{"num_hidden_layers": 10, "num_key_value_heads": 2, "head_dim": 64, "norm": "layernorm", "attn_scale": 0.125, "tie_word_embeddings": true, "init": "normal", "learning_rate": 0.00506, "schedule": "wsd", "decay_fraction": 1.0, "final_lr_fraction": 0.1, "max_seq_len": 1024, "doc_mask": true, "max_steps": 2987, "dataset": "wikipedia_en"}
Each number is 50 + 10 x the weight over the matrix's rms, rounded and kept within 0 to 99. Layers, rows and columns count from 0.

# layer 3 attention output (transposed), 256x224, rms 0.109, rows 30-39,93-103, columns 0-223
45 49 37 59 69 33 42 42 57 54 44 41 61 31 66 49 51 51 66 42 59 31 50 38 61 57 30 44 46 43 62 59 67 68 55 51 49 52 40 58 62 66 58 30 68 42 42 52 49 47 47 49 56 67 43 47 57 46 31 48 51 52 53 65 76 39 56 42 53 59 42 46 56 49 65 50 43 49 40 43 61 56 44 42 40 46 55 40 69 49 45 65 56 56 54 49 63 42 58 51 47 47 39 48 38 39 58 38 38 59 52 55 48 53 52 49 50 46 45 42 45 47 47 48 41 56 49 44 36 44 54 48 52 54 38 52 54 44 37 54 50 43 32 48 55 62 49 51 45 43 43 74 45 55 70 62 45 53 51 60 53 51 40 37 50 57 44 37 54 38 64 58 34 55 49 48 61 43 51 43 64 66 46 60 42 63 44 61 60 52 56 50 38 65 43 44 48 64 70 56 50 62 60 57 44 57 53 57 39 49 48 49 43 57 63 30 50 49 44 42 45 47 35 48
50 61 50 59 63 44 49 47 46 55 47 24 59 52 58 64 53 54 49 38 33 38 46 52 44 44 45 59 53 45 57 40 43 65 32 31 62 37 45 56 41 37 47 43 61 48 65 63 48 51 45 52 38 40 43 47 62 57 67 42 58 56 56 47 45 66 64 62 55 37 50 42 43 36 40 61 66 36 36 47 57 67 53 64 67 54 37 52 47 50 46 42 37 48 67 52 44 46 44 74 50 50 53 30 60 56 59 56 43 44 66 50 58 54 29 59 55 44 49 64 50 63 31 60 33 45 40 58 53 71 48 51 53 61 46 47 59 46 53 55 45 44 40 41 68 45 47 35 43 42 50 40 48 33 48 58 48 48 41 40 47 26 46 60 53 53 56 60 51 57 48 46 51 59 57 46 47 55 66 63 49 54 41 50 53 56 62 55 46 52 42 48 51 39 53 50 64 50 35 46 46 60 48 80 54 48 58 43 58 37 51 42 61 37 59 47 50 42 48 54 29 33 54 46
51 43 56 51 31 66 70 52 39 66 57 48 37 48 56 39 38 42 49 50 35 53 52 59 59 55 50 61 36 44 53 55 40 50 38 56 49 55 36 43 65 36 62 47 60 42 43 36 50 50 38 57 51 49 43 54 58 46 64 63 57 45 43 46 38 58 61 52 56 43 39 40 72 68 55 53 58 56 40 48 66 43 38 71 52 59 35 62 49 51 49 41 40 34 53 51 51 45 71 54 46 48 42 45 64 29 47 47 46 60 41 42 58 44 41 36 46 56 43 36 49 46 52 39 61 43 43 59 62 44 56 63 42 52 53 36 35 50 55 48 35 32 53 59 61 54 54 55 51 30 51 54 43 48 43 46 36 48 41 44 46 51 48 39 45 50 48 54 37 47 44 45 56 50 56 56 45 41 48 46 58 48 46 76 43 55 42 43 49 59 43 59 41 58 37 56 58 42 47 49 47 45 56 53 52 50 55 53 43 41 49 30 58 73 51 56 54 74 41 49 60 33 64 43
47 48 46 60 50 60 49 49 60 38 32 52 40 47 39 63 44 52 55 51 42 61 65 50 54 30 51 46 44 56 37 69 39 53 51 61 42 59 74 54 48 51 69 51 48 40 53 36 52 33 61 44 66 53 64 26 51 62 38 45 47 57 40 48 46 58 38 52 40 36 59 33 58 48 59 62 53 46 47 28 51 51 47 49 62 51 62 36 57 45 50 85 58 48 58 24 51 55 38 61 60 68 52 64 27 58 38 53 41 55 46 48 50 48 49 51 38 43 44 46 59 56 66 41 48 33 50 66 47 41 55 34 50 36 61 57 27 54 47 55 55 49 49 45 41 42 70 55 46 45 43 44 56 65 59 46 55 48 55 39 51 55 50 49 50 61 52 50 53 52 61 49 62 55 51 40 42 36 49 48 45 51 24 47 45 47 52 54 55 23 61 58 50 46 48 46 71 38 66 68 53 43 55 31 56 51 55 54 70 59 54 53 40 48 46 45 44 51 43 44 54 53 60 47
70 55 57 45 48 53 30 71 65 37 56 49 43 39 46 56 48 53 51 79 53 62 65 53 57 37 60 54 53 60 47 60 59 35 55 71 47 37 61 52 41 49 52 48 57 52 61 50 56 44 49 69 52 58 38 52 52 78 52 46 39 44 56 55 51 48 53 43 66 45 59 56 49 51 40 55 62 45 49 29 61 77 50 56 41 57 55 62 38 46 52 48 36 60 51 38 40 45 42 60 39 81 49 54 65 69 43 59 47 51 57 21 56 47 55 32 66 50 47 50 45 65 50 35 62 53 42 61 49 49 49 61 40 46 59 49 44 39 58 47 58 41 44 59 52 45 66 40 57 57 44 48 52 47 39 44 50 60 52 68 37 18 44 52 54 47 39 41 63 40 48 55 55 51 54 51 61 56 46 43 33 41 39 53 54 48 37 44 49 45 50 57 54 51 47 29 60 49 45 56 39 63 43 53 49 68 55 60 45 42 52 37 71 61 43 55 40 37 40 51 50 55 51 52
30 59 33 50 44 40 55 57 49 51 55 66 50 47 44 49 61 51 49 49 54 69 48 53 43 50 41 54 55 55 65 68 58 43 54 49 52 48 53 72 52 39 26 54 43 36 50 44 37 51 51 56 42 46 57 40 53 49 66 51 47 49 52 65 57 46 54 64 51 41 44 36 51 50 43 58 52 42 48 55 45 70 56 55 40 39 60 32 51 51 64 41 57 44 44 63 46 40 41 50 52 47 37 35 49 39 60 45 50 51 60 69 56 37 41 58 38 41 48 38 60 60 46 52 47 50 47 37 64 41 53 43 57 60 49 65 41 57 59 53 70 55 31 56 54 48 33 49 58 50 39 49 40 47 57 45 54 44 55 51 56 41 46 53 55 46 40 60 51 55 45 44 44 53 55 49 50 43 59 39 41 51 27 46 44 62 55 33 58 57 43 49 47 50 49 68 60 36 46 42 62 39 61 71 57 44 52 63 53 46 41 62 52 40 53 42 51 50 43 81 52 54 38 43
49 55 64 63 43 60 67 49 53 61 68 48 58 48 60 48 39 39 55 41 46 42 66 52 54 50 59 51 47 52 40 41 41 49 57 49 54 53 42 58 37 57 59 36 55 61 40 41 57 51 44 49 43 53 46 31 40 56 28 69 54 44 52 50 51 68 41 55 51 35 46 22 50 58 56 38 39 69 43 38 51 51 62 43 42 44 51 43 40 54 26 49 55 51 48 37 55 64 58 51 48 49 44 61 53 44 41 47 45 47 34 58 63 61 44 51 52 54 50 51 45 56 41 32 45 55 55 40 39 54 62 48 40 54 55 38 49 52 32 43 62 43 49 27 56 53 43 59 48 50 50 67 66 57 50 51 74 48 64 40 53 65 55 43 39 53 40 55 48 48 44 34 36 47 54 41 59 54 47 40 67 54 38 46 61 55 72 84 63 54 56 38 50 49 46 50 49 41 29 58 28 36 31 41 48 44 44 48 41 49 57 58 67 42 56 59 40 51 49 40 52 35 35 49
67 38 42 45 53 30 49 54 56 50 49 38 64 63 66 44 39 41 50 59 39 47 53 21 54 54 41 63 52 51 47 36 51 53 56 47 63 60 59 45 51 59 45 57 32 50 51 41 71 51 53 43 71 43 45 74 58 46 54 53 38 66 60 57 36 46 57 54 55 41 38 58 57 65 53 36 55 62 39 47 38 65 49 42 44 43 53 51 49 55 67 52 49 46 37 44 47 42 40 40 48 53 58 49 56 47 52 62 46 56 68 39 35 52 51 40 71 46 64 33 54 56 48 46 62 67 52 40 48 60 48 58 58 57 57 50 58 32 58 69 43 44 50 47 51 74 33 39 55 31 52 53 62 42 50 58 62 47 53 49 45 45 40 43 53 57 51 51 44 59 44 33 57 43 61 54 43 50 48 39 53 57 36 54 47 66 70 45 47 49 34 51 40 59 66 67 57 51 59 45 47 34 51 48 50 41 56 36 41 41 34 57 49 50 59 38 42 61 53 59 39 46 66 41
37 60 42 63 65 63 53 62 55 59 41 53 52 64 76 55 42 40 37 54 50 71 29 31 31 58 52 56 55 50 48 44 57 60 49 54 47 58 44 46 68 50 41 56 56 41 63 68 48 50 56 51 59 56 46 62 67 52 45 69 51 59 47 45 54 59 54 50 36 43 42 50 42 47 43 54 46 59 76 53 46 70 55 47 52 46 54 40 67 45 43 48 46 37 54 54 37 49 64 47 59 46 35 45 58 67 69 37 29 42 55 59 24 41 33 47 55 50 45 63 34 41 57 63 36 36 46 41 60 58 41 57 54 49 54 56 49 48 24 38 20 50 53 63 64 48 53 41 58 46 77 53 61 44 51 49 55 42 46 33 48 39 49 49 56 42 61 47 47 43 36 64 54 49 55 59 55 62 45 56 52 40 53 55 62 56 42 59 34 69 59 56 52 65 54 48 54 46 56 41 49 61 61 59 52 39 51 45 43 63 40 43 41 56 60 50 44 54 53 64 46 74 62 48
59 41 30 47 44 48 49 44 50 64 48 33 26 41 34 52 31 54 41 50 54 42 44 63 52 54 49 54 36 24 54 33 31 55 70 53 58 62 48 72 33 68 61 48 49 62 49 42 38 61 50 43 60 58 60 40 49 58 48 58 53 40 61 55 71 47 43 73 48 37 51 48 53 43 43 61 43 47 50 48 46 29 60 56 57 42 52 46 59 61 54 44 54 48 65 56 47 53 39 70 48 53 62 57 49 39 47 57 59 36 41 60 59 61 39 62 53 62 49 61 46 38 49 63 46 43 81 38 41 37 55 40 59 41 70 58 50 28 44 43 53 47 48 41 34 51 49 36 56 48 49 46 57 57 57 51 36 50 56 57 71 68 35 49 45 59 63 56 55 53 46 75 69 44 44 30 47 44 54 55 67 55 50 61 53 46 48 34 50 57 49 48 42 54 48 72 38 53 52 42 59 49 60 51 46 54 48 64 69 26 47 62 45 56 40 44 57 30 45 40 54 62 50 26
44 34 64 33 50 55 45 61 42 60 50 54 59 47 46 56 34 62 39 47 62 40 55 64 58 46 53 47 58 54 34 23 40 49 68 44 36 45 55 57 53 52 37 56 49 56 48 33 32 51 47 52 72 42 70 51 49 40 28 33 59 38 53 59 74 40 75 58 45 65 35 57 44 49 53 64 53 45 44 44 46 61 67 54 54 62 62 59 59 40 26 55 66 55 62 58 39 48 50 61 42 50 58 41 49 58 51 62 37 35 47 56 60 64 40 40 55 43 58 62 42 54 66 61 40 32 50 47 67 40 46 59 19 52 50 65 50 53 53 72 44 53 47 37 44 39 52 31 53 52 61 42 72 56 58 61 47 54 40 48 48 52 57 51 62 61 43 62 51 55 44 53 53 59 38 50 57 51 46 42 46 57 38 44 45 46 40 20 46 52 56 48 39 45 59 30 62 49 45 80 54 41 49 70 41 56 36 45 34 57 47 42 59 65 44 46 49 54 39 46 46 56 53 42
49 68 70 42 44 66 59 55 54 60 49 51 45 60 31 49 48 50 46 64 43 55 54 50 30 43 81 54 57 36 40 59 50 26 56 43 54 41 67 46 57 50 45 82 41 65 53 53 36 53 37 60 53 62 51 61 48 60 62 55 50 55 42 55 48 65 44 52 37 39 55 52 56 60 32 60 70 48 65 53 50 53 37 64 58 51 48 69 53 38 39 59 36 36 51 40 52 60 47 62 52 58 59 54 57 72 52 48 53 45 55 35 49 53 60 56 38 32 52 65 48 41 43 56 62 41 48 63 51 50 45 65 34 54 58 48 37 48 74 31 40 61 75 56 42 31 52 39 53 53 56 41 66 50 31 42 52 43 46 37 57 42 39 84 64 43 35 58 41 61 47 42 68 68 54 53 48 60 59 68 44 42 58 54 52 35 55 32 40 37 48 43 57 37 59 40 50 43 41 54 44 52 47 64 63 39 57 50 54 52 51 51 63 60 38 42 64 44 42 55 50 52 70 50
46 45 51 43 39 54 30 51 49 59 56 65 40 37 49 35 30 46 51 51 60 59 45 23 60 42 33 34 53 57 38 47 48 33 71 66 53 54 60 41 57 74 53 56 58 69 49 54 47 34 53 52 63 51 51 34 45 50 46 55 44 42 43 41 44 36 41 44 36 71 54 60 56 45 52 66 45 46 55 62 53 41 43 47 47 57 48 56 67 47 43 51 64 42 50 30 54 53 40 36 38 58 60 53 47 54 38 54 47 79 46 58 48 53 51 50 48 59 56 35 43 45 61 51 57 58 58 42 57 38 36 60 56 45 41 53 47 61 40 55 43 57 48 39 51 48 53 42 56 69 54 54 58 63 66 46 45 73 64 48 60 52 33 47 41 58 40 39 56 43 48 43 51 49 57 58 54 49 35 40 51 45 62 56 37 41 39 58 46 51 57 45 43 56 68 49 38 51 64 40 54 55 41 50 41 42 58 53 30 60 49 58 60 62 26 49 48 52 37 55 54 59 66 44
53 54 59 53 59 37 23 58 54 52 46 66 69 39 51 46 61 54 55 50 56 47 50 40 44 51 46 26 52 71 56 53 57 55 63 46 46 59 51 39 50 42 46 59 52 42 51 55 55 44 57 52 49 48 51 49 46 57 38 37 41 66 49 47 50 51 47 45 42 49 48 65 47 43 32 54 49 51 32 49 65 69 60 49 55 46 34 42 52 23 45 59 55 70 39 44 46 48 51 36 53 55 48 51 57 52 51 43 42 48 77 50 34 56 63 58 46 35 55 56 45 55 73 56 38 41 43 59 48 53 56 40 52 61 62 52 51 34 53 31 52 46 40 50 52 49 60 54 48 56 47 38 58 44 59 35 71 47 59 52 53 42 40 58 62 48 54 49 47 57 62 57 46 54 60 52 66 69 52 47 36 55 74 42 45 49 51 58 51 39 46 52 49 35 45 21 52 48 36 48 58 62 33 41 49 52 54 50 56 40 62 61 41 41 50 54 43 26 59 38 50 56 39 55
60 51 51 46 41 45 44 67 54 36 74 45 53 50 59 40 55 53 38 55 63 54 48 50 54 58 43 62 55 58 46 26 58 43 53 38 73 55 51 58 44 54 32 56 59 66 37 49 41 52 42 47 46 53 36 64 51 25 52 49 54 48 72 49 44 53 42 53 49 68 46 66 38 40 45 31 60 42 55 50 66 47 43 49 50 49 43 58 59 32 45 29 48 40 46 61 46 61 58 40 54 50 42 32 51 41 59 45 42 51 58 61 73 64 46 47 67 61 61 42 62 50 44 60 60 59 54 32 45 79 44 50 47 65 48 48 69 60 44 60 67 44 33 50 61 55 36 55 44 52 57 56 49 44 56 52 40 49 49 62 52 47 64 34 38 54 46 46 54 48 44 70 40 46 50 54 47 60 43 45 51 61 57 56 58 47 49 49 64 61 51 39 35 66 61 52 41 54 38 36 55 67 42 58 49 40 54 24 44 44 48 57 65 56 45 57 40 40 46 57 61 44 48 50
44 45 45 46 58 44 53 40 31 58 38 30 51 80 44 44 50 42 66 47 50 45 56 45 35 50 38 45 47 25 53 62 51 70 49 44 64 47 48 38 60 62 49 51 39 59 41 61 46 41 45 32 56 51 44 51 50 36 51 55 63 67 44 51 54 51 37 60 33 68 55 50 53 36 54 31 37 54 59 75 55 34 36 37 45 54 52 49 69 60 34 47 60 34 52 58 71 48 46 49 66 38 58 39 34 40 62 47 58 50 62 70 45 62 65 52 55 37 58 47 42 42 50 62 43 50 63 45 54 55 56 33 59 31 35 45 45 55 54 56 48 51 49 38 47 61 29 58 50 50 42 45 50 55 66 57 44 44 30 60 70 66 38 57 44 49 52 45 55 42 44 23 51 60 49 50 32 46 42 55 62 62 49 34 55 64 50 48 59 64 47 67 56 33 51 44 38 36 45 46 51 40 52 55 55 40 57 53 57 52 63 72 38 53 56 46 60 49 53 44 63 65 51 31
52 55 55 48 69 62 56 61 55 43 36 46 50 54 58 44 44 46 55 57 50 50 49 48 53 56 56 43 42 43 37 55 54 52 47 45 50 55 59 49 58 52 67 49 55 62 45 56 59 44 49 47 65 60 40 60 46 34 44 62 53 52 31 44 53 43 51 47 52 47 58 53 47 47 55 34 68 49 43 48 60 42 51 53 59 46 40 69 58 42 49 53 38 49 47 47 44 53 71 50 45 60 44 63 47 57 48 59 46 37 34 44 53 64 55 52 53 59 49 51 45 44 61 39 46 48 48 65 29 41 52 62 37 57 54 47 64 44 51 50 42 38 59 51 56 63 62 44 42 41 72 59 51 40 49 56 62 45 45 47 37 60 49 52 47 51 55 35 65 62 40 47 51 47 55 53 37 59 45 45 62 38 63 50 35 53 25 44 33 27 62 53 49 54 52 48 47 61 53 65 42 54 30 41 54 39 54 40 33 59 56 43 48 46 40 64 59 53 56 34 55 50 50 64
55 52 43 43 65 54 47 41 45 48 48 58 33 56 39 58 67 59 66 62 47 71 36 44 44 51 56 58 40 50 62 48 52 46 42 46 55 37 28 50 39 35 43 48 41 47 59 46 61 43 50 44 52 63 48 56 39 40 63 50 39 57 45 52 53 41 55 33 45 53 58 61 37 52 62 51 62 25 49 48 52 54 39 51 55 51 53 41 71 41 63 45 41 44 47 50 46 62 61 46 41 50 52 27 48 45 48 40 66 48 53 48 52 29 57 58 43 48 33 40 65 41 57 60 56 53 37 57 59 15 53 57 49 45 48 40 57 62 46 54 40 38 36 56 50 40 44 45 55 54 77 47 51 43 55 62 36 42 34 50 45 30 36 51 45 50 66 41 52 59 47 60 58 45 58 59 37 24 45 51 40 31 51 50 51 51 33 41 47 69 55 62 47 54 53 46 61 66 50 47 60 54 45 52 44 64 59 48 59 66 48 41 47 45 59 65 59 54 63 58 41 50 52 49
49 53 58 55 72 76 39 49 48 42 47 65 18 50 41 51 62 77 54 52 42 56 60 53 59 43 42 36 51 44 47 55 53 57 61 51 62 39 39 71 35 50 55 53 72 50 40 62 25 33 67 40 37 46 42 37 47 44 56 46 67 50 30 49 60 50 64 32 44 47 66 38 53 49 47 59 57 43 52 52 57 43 39 49 36 58 45 47 59 58 50 42 48 66 72 58 57 61 66 68 60 45 53 57 43 60 60 46 49 43 34 57 79 33 63 66 60 44 48 63 58 40 59 57 42 21 56 50 48 42 32 36 31 57 44 39 40 56 41 35 65 46 50 54 51 32 56 55 38 52 42 38 50 64 35 40 34 61 37 61 55 63 57 47 45 55 37 25 49 39 49 78 44 63 54 45 42 36 53 39 51 38 66 45 54 43 40 57 52 58 48 53 56 51 55 36 37 43 48 58 54 50 37 50 42 42 57 49 49 52 57 55 54 47 47 60 52 45 31 51 54 36 55 67
50 36 52 45 49 51 55 43 48 41 44 41 37 67 19 46 55 46 58 38 54 52 71 75 53 45 47 59 53 49 50 57 59 52 54 45 55 52 52 56 43 36 60 44 44 71 39 47 54 52 39 46 35 62 59 23 44 73 37 43 58 66 57 46 43 49 28 43 63 55 60 58 53 64 41 45 53 25 42 47 52 23 40 54 46 43 59 32 44 33 60 59 44 69 49 45 62 54 57 42 48 72 50 53 59 38 28 55 72 58 52 44 59 42 59 52 51 56 50 57 50 67 61 34 55 35 46 60 48 43 52 45 43 46 52 34 53 52 53 55 73 42 55 49 36 55 45 41 58 53 28 57 48 48 50 46 47 42 63 45 58 35 45 44 54 44 46 59 24 51 66 51 46 39 57 40 60 42 45 44 55 62 63 47 62 41 57 65 56 49 35 40 44 35 43 35 43 65 38 61 50 40 39 40 62 55 42 36 51 52 45 36 65 55 40 35 61 31 52 25 53 37 35 48
46 43 62 47 49 56 41 69 56 44 54 71 58 51 65 45 69 52 45 47 37 55 57 49 43 60 41 49 71 68 60 55 36 60 51 57 46 49 38 32 53 32 50 49 49 48 57 71 56 54 51 70 46 31 41 53 60 51 58 43 45 60 44 51 55 49 51 30 67 48 40 35 49 48 42 46 39 49 49 55 56 55 46 44 45 50 50 48 47 54 49 67 48 46 38 48 53 44 55 48 47 32 35 59 49 72 50 42 42 64 59 34 34 38 46 35 47 38 51 40 56 53 61 41 52 47 38 59 48 65 37 47 49 54 33 49 68 58 62 44 40 55 49 49 49 54 69 55 43 60 43 55 39 54 44 63 57 63 43 41 41 48 66 62 56 53 48 44 46 45 45 40 32 47 47 50 50 66 44 40 46 59 45 55 72 40 48 54 51 49 51 60 63 45 41 28 48 60 60 57 47 52 40 59 54 30 56 50 52 67 52 38 47 37 51 47 56 48 40 59 53 55 59 73
# layer 3 attention value, 128x224, rms 0.122, rows 30-39, columns 0-223
47 36 61 43 43 49 43 59 48 36 55 73 36 67 30 51 45 57 46 55 64 70 35 47 23 49 37 54 45 62 41 37 30 58 52 44 54 59 40 50 35 35 60 54 44 77 61 42 51 45 60 43 62 26 55 46 52 45 61 56 57 36 45 25 30 69 43 51 62 56 57 56 39 39 52 60 63 44 50 56 28 46 70 55 43 57 43 43 42 51 59 34 56 50 35 57 45 38 36 58 62 60 33 58 43 35 54 57 61 46 45 61 51 51 39 45 63 71 54 66 55 63 68 59 71 61 51 44 54 64 52 38 56 50 55 47 38 53 60 50 47 50 54 54 39 53 50 63 41 65 55 29 66 39 55 31 57 48 43 42 41 56 51 53 32 35 61 53 57 61 38 38 56 40 48 56 43 58 56 61 40 44 57 42 53 52 55 43 41 50 37 69 45 54 32 65 50 34 33 59 55 49 46 39 43 53 49 56 64 44 63 36 67 46 55 64 45 56 72 68 58 43 62 56
56 25 50 44 40 59 39 56 52 59 48 61 56 75 48 47 62 48 50 66 54 56 56 72 46 60 57 45 39 46 47 48 66 56 41 65 34 56 61 31 52 44 55 43 36 34 41 53 58 54 56 53 51 62 61 54 47 50 54 53 52 59 41 32 57 36 28 45 47 40 52 62 60 56 50 28 41 75 49 48 47 31 44 42 33 48 61 60 47 48 52 55 54 46 36 46 49 53 57 43 51 49 48 73 45 45 52 51 59 52 38 36 49 46 62 53 46 66 50 42 57 36 61 43 52 52 56 36 35 47 63 46 44 57 56 54 38 42 46 40 60 54 54 61 35 49 60 61 53 48 48 58 58 55 48 51 56 52 59 55 39 72 58 40 66 54 55 48 47 41 48 64 62 50 49 47 53 48 49 47 42 44 52 53 54 50 57 39 53 50 56 47 46 45 44 51 44 52 53 42 48 37 58 37 63 51 37 52 56 47 40 51 35 42 51 58 58 55 57 54 57 59 30 60
49 54 40 46 59 32 35 51 45 42 46 51 55 52 43 65 54 59 51 55 64 55 50 53 50 40 56 57 66 44 49 43 50 41 50 47 57 37 58 35 35 67 38 62 45 63 53 49 40 39 57 62 60 51 57 48 41 42 48 44 47 46 48 37 58 48 56 43 46 49 51 61 37 46 51 44 53 48 56 48 22 52 67 19 58 51 70 46 54 54 61 62 48 48 40 43 43 54 28 52 56 61 58 46 52 63 48 38 47 42 46 46 46 45 50 50 67 59 58 66 40 47 37 52 54 57 56 33 47 52 46 39 50 36 52 58 67 56 39 41 52 58 40 37 49 48 26 61 49 45 38 41 59 53 50 56 53 52 60 31 53 48 42 59 51 50 39 54 78 43 53 55 42 50 51 48 41 37 48 66 49 38 53 42 52 74 56 49 42 36 52 46 42 34 65 50 44 51 68 60 44 43 42 55 42 49 44 58 40 57 50 71 49 30 43 48 37 46 54 57 42 66 38 65
43 53 63 41 42 45 42 55 40 68 51 57 44 61 60 39 53 56 52 50 49 40 34 60 47 61 49 48 51 34 53 43 52 50 42 52 55 33 24 55 73 55 46 48 49 46 43 60 49 64 40 69 38 42 62 65 46 50 61 55 55 44 40 59 58 36 54 29 51 56 49 68 50 60 40 51 36 59 40 66 46 49 57 58 43 50 39 60 45 64 57 37 36 55 52 73 58 46 60 42 44 47 51 48 62 61 59 55 48 34 58 52 48 52 38 46 45 49 45 59 40 36 39 53 40 58 51 56 50 47 54 61 44 67 31 37 67 37 57 50 37 48 36 43 55 56 38 41 50 64 51 56 50 40 33 43 57 58 38 53 50 42 45 48 67 62 50 35 59 39 40 53 35 46 55 51 63 48 65 53 64 51 65 54 50 71 41 46 36 70 41 37 67 39 60 54 27 44 44 40 51 47 44 78 38 30 50 57 35 46 47 53 56 42 50 45 70 54 61 53 31 61 48 50
40 39 44 55 47 59 71 33 55 62 48 60 57 34 73 41 57 63 41 49 45 47 35 47 58 61 58 57 48 48 53 43 44 55 44 43 40 74 49 45 68 50 37 63 50 42 58 42 33 64 38 45 52 45 65 63 59 40 48 51 59 55 58 49 57 56 45 55 51 61 48 46 38 43 63 53 49 57 50 62 56 20 52 65 65 38 38 32 33 51 50 49 68 51 44 51 52 56 62 32 56 42 65 42 40 32 50 45 65 34 42 57 44 54 45 64 25 53 35 47 49 56 32 40 43 39 60 49 43 41 38 48 60 68 60 53 62 49 41 53 49 58 65 33 54 44 48 52 40 48 70 59 55 33 57 49 47 47 49 41 43 51 54 56 53 43 40 54 35 60 49 36 47 58 38 51 34 47 63 52 58 60 55 54 38 42 56 59 48 32 66 51 65 68 48 68 53 47 62 48 54 41 56 49 41 42 33 47 44 52 50 47 38 55 62 46 59 68 50 53 47 48 51 52
64 45 61 44 39 49 45 53 40 45 50 57 47 47 40 50 48 72 48 63 49 44 57 49 60 38 45 47 59 52 32 42 45 53 49 53 43 60 47 34 47 52 55 38 51 59 57 57 47 36 43 61 44 51 52 63 41 62 50 35 59 42 61 44 58 49 45 44 37 60 53 50 55 43 59 43 42 56 58 52 44 52 49 41 57 58 46 68 33 46 39 59 41 52 49 49 59 61 48 40 53 46 58 60 53 48 33 58 48 57 59 34 32 55 49 46 52 51 52 60 39 40 57 45 63 70 64 60 50 67 51 41 50 50 45 43 39 42 41 45 36 48 53 43 50 44 54 58 59 57 45 44 50 68 52 46 41 47 37 57 47 48 56 45 44 27 45 49 36 39 53 58 55 56 44 35 55 54 42 58 57 59 55 45 65 35 58 60 49 66 55 55 58 42 49 51 41 51 55 62 54 53 53 41 52 59 48 40 46 45 63 50 46 50 54 49 32 46 58 31 48 35 62 54
53 44 57 50 47 42 46 52 47 29 45 50 49 43 31 38 45 36 38 44 47 66 48 52 48 46 37 56 48 44 50 56 48 55 39 45 47 52 59 48 59 49 46 51 54 31 40 50 47 46 28 54 55 36 53 67 57 46 59 29 54 47 53 55 48 35 52 44 60 56 38 66 53 39 22 48 57 38 62 57 49 32 51 60 55 47 40 51 41 55 71 53 49 40 60 58 52 58 33 54 58 52 43 79 37 59 59 46 35 63 62 44 42 42 51 42 36 43 54 37 56 48 64 50 56 53 53 57 52 56 44 46 51 57 52 54 36 47 61 57 53 45 49 70 52 52 57 53 39 58 45 45 32 34 48 47 28 56 40 49 50 43 50 45 67 61 49 51 52 40 55 34 57 64 43 70 45 64 56 58 31 54 51 59 42 45 46 34 40 28 46 48 39 38 56 53 41 43 67 53 53 57 67 50 59 45 39 53 54 50 53 47 49 38 43 31 54 58 29 59 51 61 70 69
26 49 67 52 38 52 50 58 28 36 49 58 58 33 36 56 48 50 49 41 51 68 48 63 43 51 46 60 54 50 42 41 39 46 49 39 49 52 54 37 47 37 53 56 62 56 57 54 43 58 29 61 33 46 53 51 56 45 45 42 71 28 49 41 60 61 57 40 41 62 32 57 40 29 45 64 41 48 60 48 63 41 53 56 56 57 48 68 38 40 47 63 50 41 42 64 68 42 47 43 43 46 39 52 43 57 30 45 56 66 49 41 46 61 38 52 30 45 37 68 54 35 45 37 44 50 44 55 49 47 54 40 43 49 37 54 52 54 55 38 60 61 40 49 43 40 55 54 49 72 71 58 32 52 57 52 43 46 46 36 40 54 54 47 49 48 52 57 53 49 59 59 50 48 44 43 63 59 61 59 52 56 67 40 44 42 52 48 47 43 63 61 59 26 27 50 58 47 44 66 64 63 62 48 46 58 36 57 64 71 64 55 52 41 51 48 51 49 49 55 59 69 34 45
67 62 57 38 51 56 46 53 52 55 59 55 53 27 41 52 67 62 68 46 42 40 65 59 63 48 45 56 40 51 57 54 51 48 54 52 57 46 54 40 22 56 47 58 55 64 26 30 66 45 36 47 39 47 56 54 43 40 52 47 46 46 55 82 43 52 59 52 52 53 41 43 62 45 68 46 59 53 38 45 49 59 60 52 66 58 48 68 50 53 65 46 56 53 44 35 55 50 49 49 47 35 65 43 44 39 43 59 55 62 33 48 66 53 55 52 47 61 52 52 59 51 38 57 64 60 54 56 48 47 58 47 54 51 52 57 68 38 72 52 55 40 47 45 45 52 32 61 56 69 44 49 41 57 44 64 55 50 44 61 56 66 36 51 37 57 57 46 47 61 49 44 53 39 59 46 51 43 53 57 41 49 36 35 25 49 46 34 60 33 42 46 41 37 59 57 53 47 49 40 48 50 46 43 17 49 50 51 54 36 55 58 48 32 52 51 56 55 43 37 56 44 46 54
44 47 60 58 55 35 49 26 49 46 42 54 61 59 53 55 65 54 58 44 55 64 41 40 47 45 60 46 46 55 42 53 63 44 39 33 36 45 49 40 66 52 57 49 54 45 42 39 69 51 61 48 53 70 47 52 56 39 37 53 57 43 52 58 22 53 63 43 49 61 43 45 60 61 68 30 64 47 60 49 55 61 52 33 53 75 49 47 42 53 46 45 53 45 38 54 56 35 52 48 55 62 51 34 63 54 57 53 42 53 56 37 66 41 60 41 64 48 45 58 46 59 43 61 49 66 43 51 68 53 46 55 48 40 36 49 38 62 52 43 57 51 59 57 59 44 47 60 53 44 44 49 46 33 55 37 68 41 62 49 42 20 54 35 41 49 42 49 64 55 65 46 43 58 46 47 49 31 46 73 22 26 47 49 53 62 59 66 50 45 47 48 61 40 46 51 69 56 57 43 41 68 58 56 50 53 52 49 26 71 57 44 55 56 64 51 40 65 43 60 39 52 38 63